Each number is 500 + 40 x the weight over its row's rms, rounded and kept within 0 to 999. Layers, rows and columns count from 0. Numbers have three digits each. The size before them is the row's rms in percent of the matrix's.

# layer 2 MLP down, 384x1024, rms 0.114, rows 254-383, columns 960-1023
099:556480539569509524544469474423522505531508552481513522534486562554548507513469465489528460504494483482525482494467497466564558518464477418483468425499523524450465485477507424396529504477452539
094:544536570540569519525514476496539494510517484591522491569536470553611550527515451474471493476498491524551515523459505509513504516451512422400479519399463502510512565515492534502443475459520489
097:470433548448495549540492472438443518492534472516518495424516468528461521510448519452513500491494446491481509473442489529505507443498511500509529490501454573570476442518461425443521547575570540
094:541479519447498493509548497492574547546487427545504597527503510541491495479475509559520546535478486545527521462485467633545497484533485439534518457418452485512509539516487442517516425513567555
099:522496548407468502437422439539415461542472518470468559481534509457477476473525456501503528475456472501440548481482562511481462531542464506500478499529500524591517525483585496459517427453498471
096:459537501579497490480514492441500537512567454553561456486497556457498511493497491621555603542556450556431518511436479531507517448455486558509588498509579506506502482430539504422484483468514479
095:467517480531494558556524497505519494490391486505499495529505503543497511444581419521499515428519506458588474496426517552538526559549498489533557476463448537426478499465503479526524485509496490
100:520547540528564485545516496469472467461468507498581471534492488493488442564493495482462528509475565522512499547522505481502521551463477494488481546443563434561505433546556478489514505540527412
092:521470539513547415465472593520470502543506470473505588538465514494499477486502493478514421518558508500572573483489468519480464478544434514488544472490546521580491489535538556541421491422533542
104:577516479439494470521458458558469479545500485532460481413357523553528438455484530585435497536547513552485448466471511444463491464524442564477508571536514475532503493448469487504498500523478515
097:547482409553482496508537529514549469536508430483471557504462501473529585542439429510566500518545506425510500491519489510532494542487477506554480505423512512491580427557519484505548545473530448
097:477581565464437473522455537554550477516491516536484465483493494483596520513497486501433429555483438489508539457547510509502538476548532423559476504506525539491492591507469482456465478501520469
097:468465568457477508503434496503475525485491474564529440504563515632461550471497510442506527461553543483517499483556550484465476533514525457449459456521501488453546448473558530487461434575464502
103:491542502490467528619459487477385454604441564509484485526418465469470453505540521493532497447410489489483482513469520569560474499504467486521515517416531465499537538466451503482600486487566487
097:538465493498470471463521505503458509511456489502529521444496434510524520515402474511351484540524520478495463427506471541495499467490551491514506473480455481482474532533555469482489457525466458
099:521499575451494496462490460553502480520478465510491462511510479561491476500438550523480476475550550488486476517515519529463501497490520502459489465508489501465436498492477483505450548548475546
103:536536550524507501537482478469518580509434571445479569582489521565485513546493511521533499479494533450531448456472427503563488527537526432510493497533440486522489497547416506475513468582462519
100:493462513505509500440481508496522539425535512557494559507562499454532513553466493492480537467568485464454514546508500527545601520550486515524490482517499489496521423534509513501484479527432506
099:413509560578489458535481504496478500489492580500530510496421496471534511395527530495556455542427466476514487450466454464494496523441558494434553479501434487514494548526467493495572518519545504
095:478455514530473473540502453496488594505521506484444518499541575456501465432470587537497446459495452461481575490523445486518570477469507530571518502536521451453505500480544463462475488498531531
099:503496524522488523580503500460485522514471501526506434543543506559575442429493419469476514454473392438482556526506450522486461460542535533489526442503515506478540476541509481481553497538475452
108:525486521455553480535504471469523540467531475546492551518491412584492479554538433587509490547490435500508550546447524539514489503476488558612542545502475492491547479538446541512473516492509616
101:542530538498524477527477520559543504522434527485483534527464455537514552442450430446552481493433541527533410531500519505489540496485494493495509511509493486419455499511499564490466548456452510
097:442507543471474492505438540530492470538509477459494518524477483494494477527551511547511501472566506557521421497525438501436500478533459475534427446498563514492501431545475575495529508512488500
103:456507500553540444586484501492536542524491560498466512449462498452431591501495492438484442588537496476474584468492444510460512436485510469505473567480503609450480482435485489452530527518564502
102:506499426464534539508486461466566470540493480594513502475540467496529471439535455479461527551491502550525495529527519538509449520502516439504498470450532477541465546569539463479512518531500470
101:479523505466465554469463480548495467467544490485512424532492473541429557431564443511474501516459587435516462547484576532512478478507494492514416553464542479503485489488500448542529500511553508
095:506517532471483476508502455512435428495474534530533484461482464483464454447476408499548574438531602498501530522484475470480555553509507469451438501479602586499527554488494518466484482464459513
096:471561473553514447563540530455500566446453571594466511482470497483496455520503474561521501493471482483522498557477559546548500535485571550539488476538477490492488492505530486493455555506471515
104:568483529552455484536531495515481460521422440511508480453520509540600517451523475518522473559541561486501543470472512523531513561518556517496473505502476463509450494502476485469497482541447504
138:499592533515502538584432554460468493502499403481534476513454503449506531491490480397429476522411503485517459533542530533502490494494441431483524511454519539523509535517417459467452552515517468
098:505416534500528427477506507482479480504519531517525473510593503465464530507451544491554487467537508505443484550538536416470500530499503555510527508446509600473514463458569544480537509553505493
096:539513544523486487569505524485493494519501464499463524545454434525500555523560515487561454501477471498491473531521468428494512473504488517535443510601468488496516454525525507506557488533544483
095:480406482508485557500588491501489473531444529457490497520529525466518559575490489548526538487501469529478489479543505452476501452443523489508484484524536546447525555539551479435451467520538548
098:527482472508499474430478516557504490549529474481542471484456455478543531534507492451467497451555484521485521495509471505528477595496454532516406466500509565484512476532508518464518441473498562
118:453465495501588579512497484493465514493441570554538566514523473533451464540574560486478499539541484549489571407492524509547484529497496465491463506516555537602502469463517521451434457505540468
098:559528580603549515542509552516497421520462490462489502519528506498515501487499455516479504517511517476520521545525490520525501475561461484417474525487485477498563520495451450524575498496521523
101:538536501567430506490504483504481548484499507486553509536457512478445498484481510453415474454511528468502535578458395411533516513466436484512515509432527528476569404465490550496483525590497442
096:476490587552452509573538445520454531517483456453536532545476504458504538500506471495442445575460517448554471447474488520520519591527560528521500530498508454442471452511523496459529429492460497
102:567565475555552479480443473524508568580462539496560504488483516515491443505521527502467520530580480470521468495474519457549496530496540481485440486516497497488512496529500440478441544460503533
097:468460467449504514484482533550527473530467477506458510519489530479574457529489449466469491439503528499413476468490481542499496476481469493539512562527451538494504375525479494456498506534568514
103:505498525551496473545529530543497483491545488483498541510511428504505513493551510437513489432444479596569444459453463486516544521505522512506501541552523533398479561537539545450509485581477469
097:460525476477477531422509471524504487495578472537451491461535515493500523497507506489541500544537504422460528513497538521487561483494499455564493522475579415548513488594562551599471487418483478
097:425468457534502474535519500514452530496510488469519429519469505469511528541523531526519490517483494526484501513475515468557474493525487513507490538549512476512542503516519402452506588525475619
096:546392407505487518451605506518520502473458538406565569510488490634517532416470476575476451532489459507507501501514531485510524512568575498512515509443514477489546495446472422550514473491452581
099:484473499624431487513474522490533490559520549513513526535398485448504520540516461529410484491498517505482465479440533520505477540527506480482518522469583445401465566491439513558438562501555548
105:490526530524535511510532504429498541460518452415508522486488512462521508512498427495521507531533525442476539482486423499537447504518515431515430504556518530510614495527477566476501488463545518
099:452579477574509535537527508553519479464510450495460525492593551544524502498536457504523484469494503463450478509525487467567485543574574473560474500436472417521521553460470417535436497436503487
107:410456530532574481533516513541456495491435564479488525469479529441560475550495501486439438539467455557509510530496546513525518578520463541522557468528495469445503533409382529459572475579475523
098:478526554508447549524499547550508523443447521522476493531512521478547460441489466492467466523487524513433452500468467452556505468517521569515482539479463503499433433445545514563435502436506497
093:438477564513548550517540484527518523470509492483460510500560513495499539437484544398588545498522548453492518511443555538471558497549520542483482505519507525476503503545495559509527419515466541
093:535570538453575538472540535530447478569533416486518467511505548484527463466558482536479502511558459514536458512497553403530542541515550507534608558529597418455505558484489407518559541459484533
097:448475461466494472460461505530474451482506483487479511494409487455489459414458518515541511420588515498479501530559403517504535466498493451467520503488550543462470519481445477461501480473514483
096:454425509557454515492501521555463526377514445455494525486524538511496456540574504488475539457500532445508496475459595457541514451501516473483498482444414485557449453502532486495472499478443518
102:524508459492481488495514482478483550514513573486483464496487468506405502450564498465527485513505549582450479506486581429489446534528548505489516482537468486520583490538404515500507533518494492
100:474472540458536506577471496472535524485546479497486548504534528476525515462496549495474557522501479485569600528482418498467542512441514516495529495527583484440625503496473480505558506503479543
096:483550483568477488429485526477505462467503564519518488418533495520490500524476475495517523460479478579490556477468410518471463521457463539557506481524515501473430579505560492515516477566449487
099:499455541526558501504517413419479431504443520438502522476491508527515527567475432512507583495483476483515515515517428516531509486518487541498579507528513511450506461545519540500492529550495468
100:495487455510482491505567518441528599412519383474466414493473503540589546482490480529512496483501506488447491484520472492538431457462500495571571534395481516530554470459567550527600524467480484
095:510509515493523518528493493526564510532453506536508541500435500481461483438481482548474510473527572527544437554529491463521431514467479545501503481536436536537511424487471557501531502554515470
093:560567503494561492532520494448477453541483514476504488528470450505514445523506496536565496494476459426511508510563467488482520504460483452532490430551593528509485477498432518515404505516514466
098:488471458476412539528511488497494463522523515503510476470499487508491413519474511534437503507478505504478604582450523503521520517503451485462535518479491494579493410471487450428497447509458507
099:500451494552468453490523510444493582430533393569508534419477503471481541470513549532515554569575557567540510437502500465523582511500510459479466525540450470480550510539502453460452462515521531
093:517490533506488473528491480478516537521476518538518531520474509571494437479468520455514477480450459440453522475455508476442539516477537512538478523501425481478506466527460562420559570564516419
103:425510497480544444456489477511510446506491478472488564531441447490504500479508525547531501503526447462492423495565386485497465518501538502424481562543528543546495479517484425513530563546536463
095:495521488442444543497474533525513447481530561499598419489533542509503530508462461415523504508529446550474507441401560459527511501452529441479543580484434476462528553490544553472435443526492472
104:467564439501471504518502408488474477485468459491485502492500475529474510446495481520473500538585437400529528481541514470476550514465435489537500454446569468471482434448482510479558537465517512
095:458561532475488451473561541489540566553561484573503503461493444534516492466446503477487466451504375510480454464573481614496510500533561486439560492544529565497550502547447468467569518458503476
102:471440478565580547473497487452502457455545475474434458519597486450457534496533501521522515446557491488526523455518507528477484494484495492471550490523488522471495493453505455561512481507492523
106:476430520463472537490440448512571422526480461403442577542463511428488450541519517546480574474496484507510472466496414527432481460507551458463483482484454445553525418504517523525520487491468566
101:495527529540513515411436532481432523455518525513474473496495511565533533504542472485493501482603498498501400534561560497494491538517464480478417506573484449543483472504448539513483489522410457
100:543473482523458537479416477506511491534518505495555494500461474463528499423430431521487558490486376546479541553530492533490529469568553535479515485471502456432507525489489496551493480575440503
097:533496498543497508522455567547538483518556503478454465486476481452491465461455440576545498475576589497529495514486464466552511495450515513498512445479504505491473467520561508443447508440510537
101:556497514510510538521488498470531542535519448552501530573496482545489561441453508443468487541404557537452454536574525509467512487465484616466514437498466533534495533511557508552512511545547506
094:501425450456441473534477516538445554489429559434442492522418480455504479467518471545520530528484513548470493505484483529508484483481505452536472498473437472516484475513507531460557491432488536
098:504566538558442451468471532535473517499514502474481512533495492536478435501500486485491543508530450441476469531488526476461466524533553538475558541592566554565511418511480554508509456491517502
095:527503477480444486542533519500523534486563495531501498491466517531538451437489550438549448484521522563511427530434468496476501438558593551433501469507500531491472567450501482512486553542470484
100:443460523467448506458515619426460471479525520412550488502451566548414543517504490504548495522554526443490545518494567501455481523483515551521524505540529554451520581482526500520519517494575494
097:467535542467503547531524472543553491511490502534536546476538507497458455469521487578520536518549554429555524506476568468497511449455531474503511512477477489482483536493539463491482477519501492
092:550477506391519492523525538491497470481448468453482504543484495531516434496541545562461430467526474484545479456454560547443441529522478522520538483469538485476577497481515453516508457469468486
105:534482531532443457454597473480488501490536501525515538469414525513460508478466538511482570493409503478586523571503507535511497468492545510495542519482521520574457467525506537540507456526466438
094:511440506447503516468505572516494483431454531489472509458491507525512530579570585483552564512466483566471516478594504524424492496524544433489502544425487534410457540480503571477508487486485504
096:543537475591558477482497521537502543480503478559487478498475533490501476499501457533564512539571495548458524508489525443532520458462516395452537449520540571487521470538494516543458538543511564
101:492492411541505541544460492539460477520468545449461471450483484523540489534541400529540547484523461549499487553466497468494570497483483498499555499506502511467479553516544443622480455566502531
098:499567563553557523530500526525437515427527501506464554521469547506481542456539583506459535534464603508489474524491516554552474511553506473531535578420536473481461514508550473463513509443500530
091:479557522526509509458483455484497514493505570436583519487431480514513481506498532490513472477560518435454516529540549453547538498517534464507502470550516542468541612488444449508516512556481482
092:518477448516509522460560445516454615511470538437502439509514505498465491517446471533590499554555544471488521503514515561492494563492502503520521482497562479555471481490596505476445531464473453
098:504540461534520523433469469510531507512538463473487470492497497477448498539453499468489491483536529458542486509519475497469517476454466521469400492532553559518491526498528443546500428516511593
096:521617474546542497488494508549464506483450462498502504509514458522508457537519440457494542481472452436502427487485477510498411444531509467464468465486539580514519471550479444502478563485534389
103:522486527468537496454581550517520531476445561537470538522552483460525483456450463489476559453441521438508486504520544541448483418529463521470494468520547428480548423561475551494514485505528467
094:543456468518472524483453612502482502515595465549516453476443466523447519502437450482509512511487447511483520459555544506514450527553463572462496459545402526577491524573470608449483438519472573
095:450480432452509500483513548542506514522478483437501505522513502441464534477584498493485502465536496543575528480494488472563430540496513511520506588490523575413494466519544486470529533471517531
102:588458514535461493528502394484622497523512452483502543497533506515453524488544501522503504457489449479539534545551545495447526488507529498510560545481453408570506413542440514519493413564499472
093:457466436510507542478521550480484478508495488578488512503517463482508549462481505541512440548452482534491569472472521506483535531576516466545471498487419480386508575481459429410529432466543461
108:521482555548561434482505501494494489471542463467455515506592431417503464473535448492493534487546487517538609459534418466486496562506451467457467439484484469487500566566550508471536493519451475
094:511487448388532486504472509455430462492517522389478501564500520496519477436491515563476524477537503540460437498438555447575522482483536467481484465482530518431542406445493520462474507495528526
101:427523557531473508543432495456444462483457489536515542511455534503482527442577505486475458466496477487523434511524501419547465467458534459473456534501472557425552570419429560551562525541510489
096:527505449495485578411452485537504539492479458489486463456554546546551536523530522511480542519493548537531605513535491511549511446480484544458547457479554501526483503552470522467485485562493468
098:527424491508472473575542417545469511493575477515542566548444491480493487492510492509484505489492467498422521413485527488505448489407469464462555470466443483597490485491473497479504454436525440
096:461489513478503533548505434498518434462528552531507510538510475504488491470495529465484475547515486427542530487422555474539533433523535458536504489546506565468499546481519524439513471399568467
099:467504451550475451555571524532484481444540537502500498464455499460554469481445463457570440494393542463483542508536514504542494477535533473560476506447498522508444617504544478446564513563586492
098:480523503537498559424530506482412522467503561538525479454557474375518512475491529565447449474536528491482458513478555520515508520554456581518541484458476489551457516451605505506497567496577502
096:592536526506511537531544454483521417446425515511483508543517481473564503500489514547471450398483554503544600474541504486509481421486460466533504443485508474530407546446565580514479517546501589
100:523561505497540557530487507509543504521543490511543490456468503569462462513481596473445541539521516436534500469467468502484541485516471457533486506500520538544467493566516492580541529564532503
097:489480478468506443517512501601450508560523420483546506477581555442531486493418513465501503479471505514505446479468493482523435530472521403452432442622439462503533480445437559477529599543531499
097:477460505490489487488570496494521514490499454407472504502494480497493473465426458535498495480546512428509463538529482577458483516564445508520478489549480522434469428435496514517500510542560486
100:558471511529489493489524495480392474570389480515520490479482492450549446514505557428523526589491458480467506506449471431528517510473524502511515561487541530493458485450502508523508463509490552
100:488481545495466512511483486550388566517446503422425544496508531463444478491477498504529519424483419420502482546483444459468400468529470516479465476514502553483496477484471485495517519484563496
097:508506493419545561495483530470515444534515455505472427541583541496464489531561477544573502454482573520491462543476488493534453548509545390509566556495432540504521504477592493542467450531533542
098:483529555520515447503527519448531522574486537526489448403511537461551522474527511515470485546517539509562577466545486529539533460439567555414456486519495472554548454547503539560550482524446487
097:469494534538486478420495513516511484487476510538490472461522494497540526500519459503556474445511549480513515494521404563500493539508486588504518540458550505477460498554561499456497487514525454
104:533514490536503418514469517488481574434501499440481495457443497515500557587618482438512527460495558492602514510527523502474521498470388513487527564539527519459490479485586467525514567461487466
098:564523460481469517481586505489542636558470493490527510526535459521463442472536462489493488512477557517491480523461498423497502484575491429498478504503508531519516492498477456434531523447503519
101:589454438466474462483485436498502520519578488550556535575450448553565480462497464472502506516468518520485473556542499406542447481465412480544504464533546602538427473475489528511506503447471483
104:507552496476458532460502444516518500497497531438549536549508446500531528506492479496528501440469465467520496473454457483507495455457560526496513497498502491440484505553442472553508502503510404
106:487594504522466471431538509555498536470497503544503538475478484376518497478419430455459413564551512468466565455465497569484515505525539468555441417485451520515535470500512460448433523475484444
099:456495471553516536491490527477481493539466430523549565504544506535503418482428495484423541604506571484515482399536503518481525429526552442440448436566499503408625579588552522524465412526465539
097:450502465500507487523525458392534540528511468520516532554509501593487529440477442508492485476485521508483567459512502464512530476481495502512519456565435439561510495500516541560486573466464474
095:515499516446517432544492554534609486500584470488479524461534513502524529488482541447492437544497509486461463505466542530546476480555466458483470573472495568397469512511495455500503453507514568
097:491476466526504460500541446460499557447464440505548476480539495419560465549492546534488572458487429500459501453529542478488507530438586473439505510483523554497551585421574480476610540448491552
100:521481467547435491565483456479522424498492510508458547485421533527474538478508524448445574498478471509430472543525501452510491409552496540463442379523495517452548543563531449504528476515522523
098:526533496518537535519525494511414489502572448452504497583390545474542487474460486578557457483452509492495455457454587497507534511577498456544527528484531495463543551520536586497459492502474469
095:588501439536498527506504524544570520494542467457549564535531514462493486497561522457507502508519492513497507536526563518481556459493597431495537464514544512458590501561539612474473437428529555
097:512513503468495608558498455514540450467440463472539500517523586510530494493451531516517468459526503512451502507455472532478491504548558511527542535454478515514423554536515476486533460534520502
096:498443471425462559474452528448413481543469512455463456535487494474490550456448464602535477473527544436478471476457544482490505430472546489498407470555486507545529430432429480457549546488522523
097:405509542534494470511511480515464397505504585542502491472557540480551525457498502501493536459416487559495573537517545580453498505485510585457476514520491532531510491474545449457480507451493475
097:513466512498469591495479524558521524520581496497505542435549472590414440510474487496511500565478475483547537532482513507456518543514531417524498489423472478471504507506530521482477458519490503
105:511476517454442566510466481512569540517497533491516459580522499539394480463403562530460501516450452423453559478562437505468518531447441579516498541516494452631533499567516431485492543486529447
099:567526489542490554513533590506497557507454540556459463511501486504454493522489495579514493489475555493426549521496514417509479466411551414445510488512469518476570497494465488530560496484456564
094:519549506486485554583463521525465417487524495484474473451521505425526449535471482574477474537454488531494512511550489473458506538504479535492592496482491535540520519510530460571513470526488541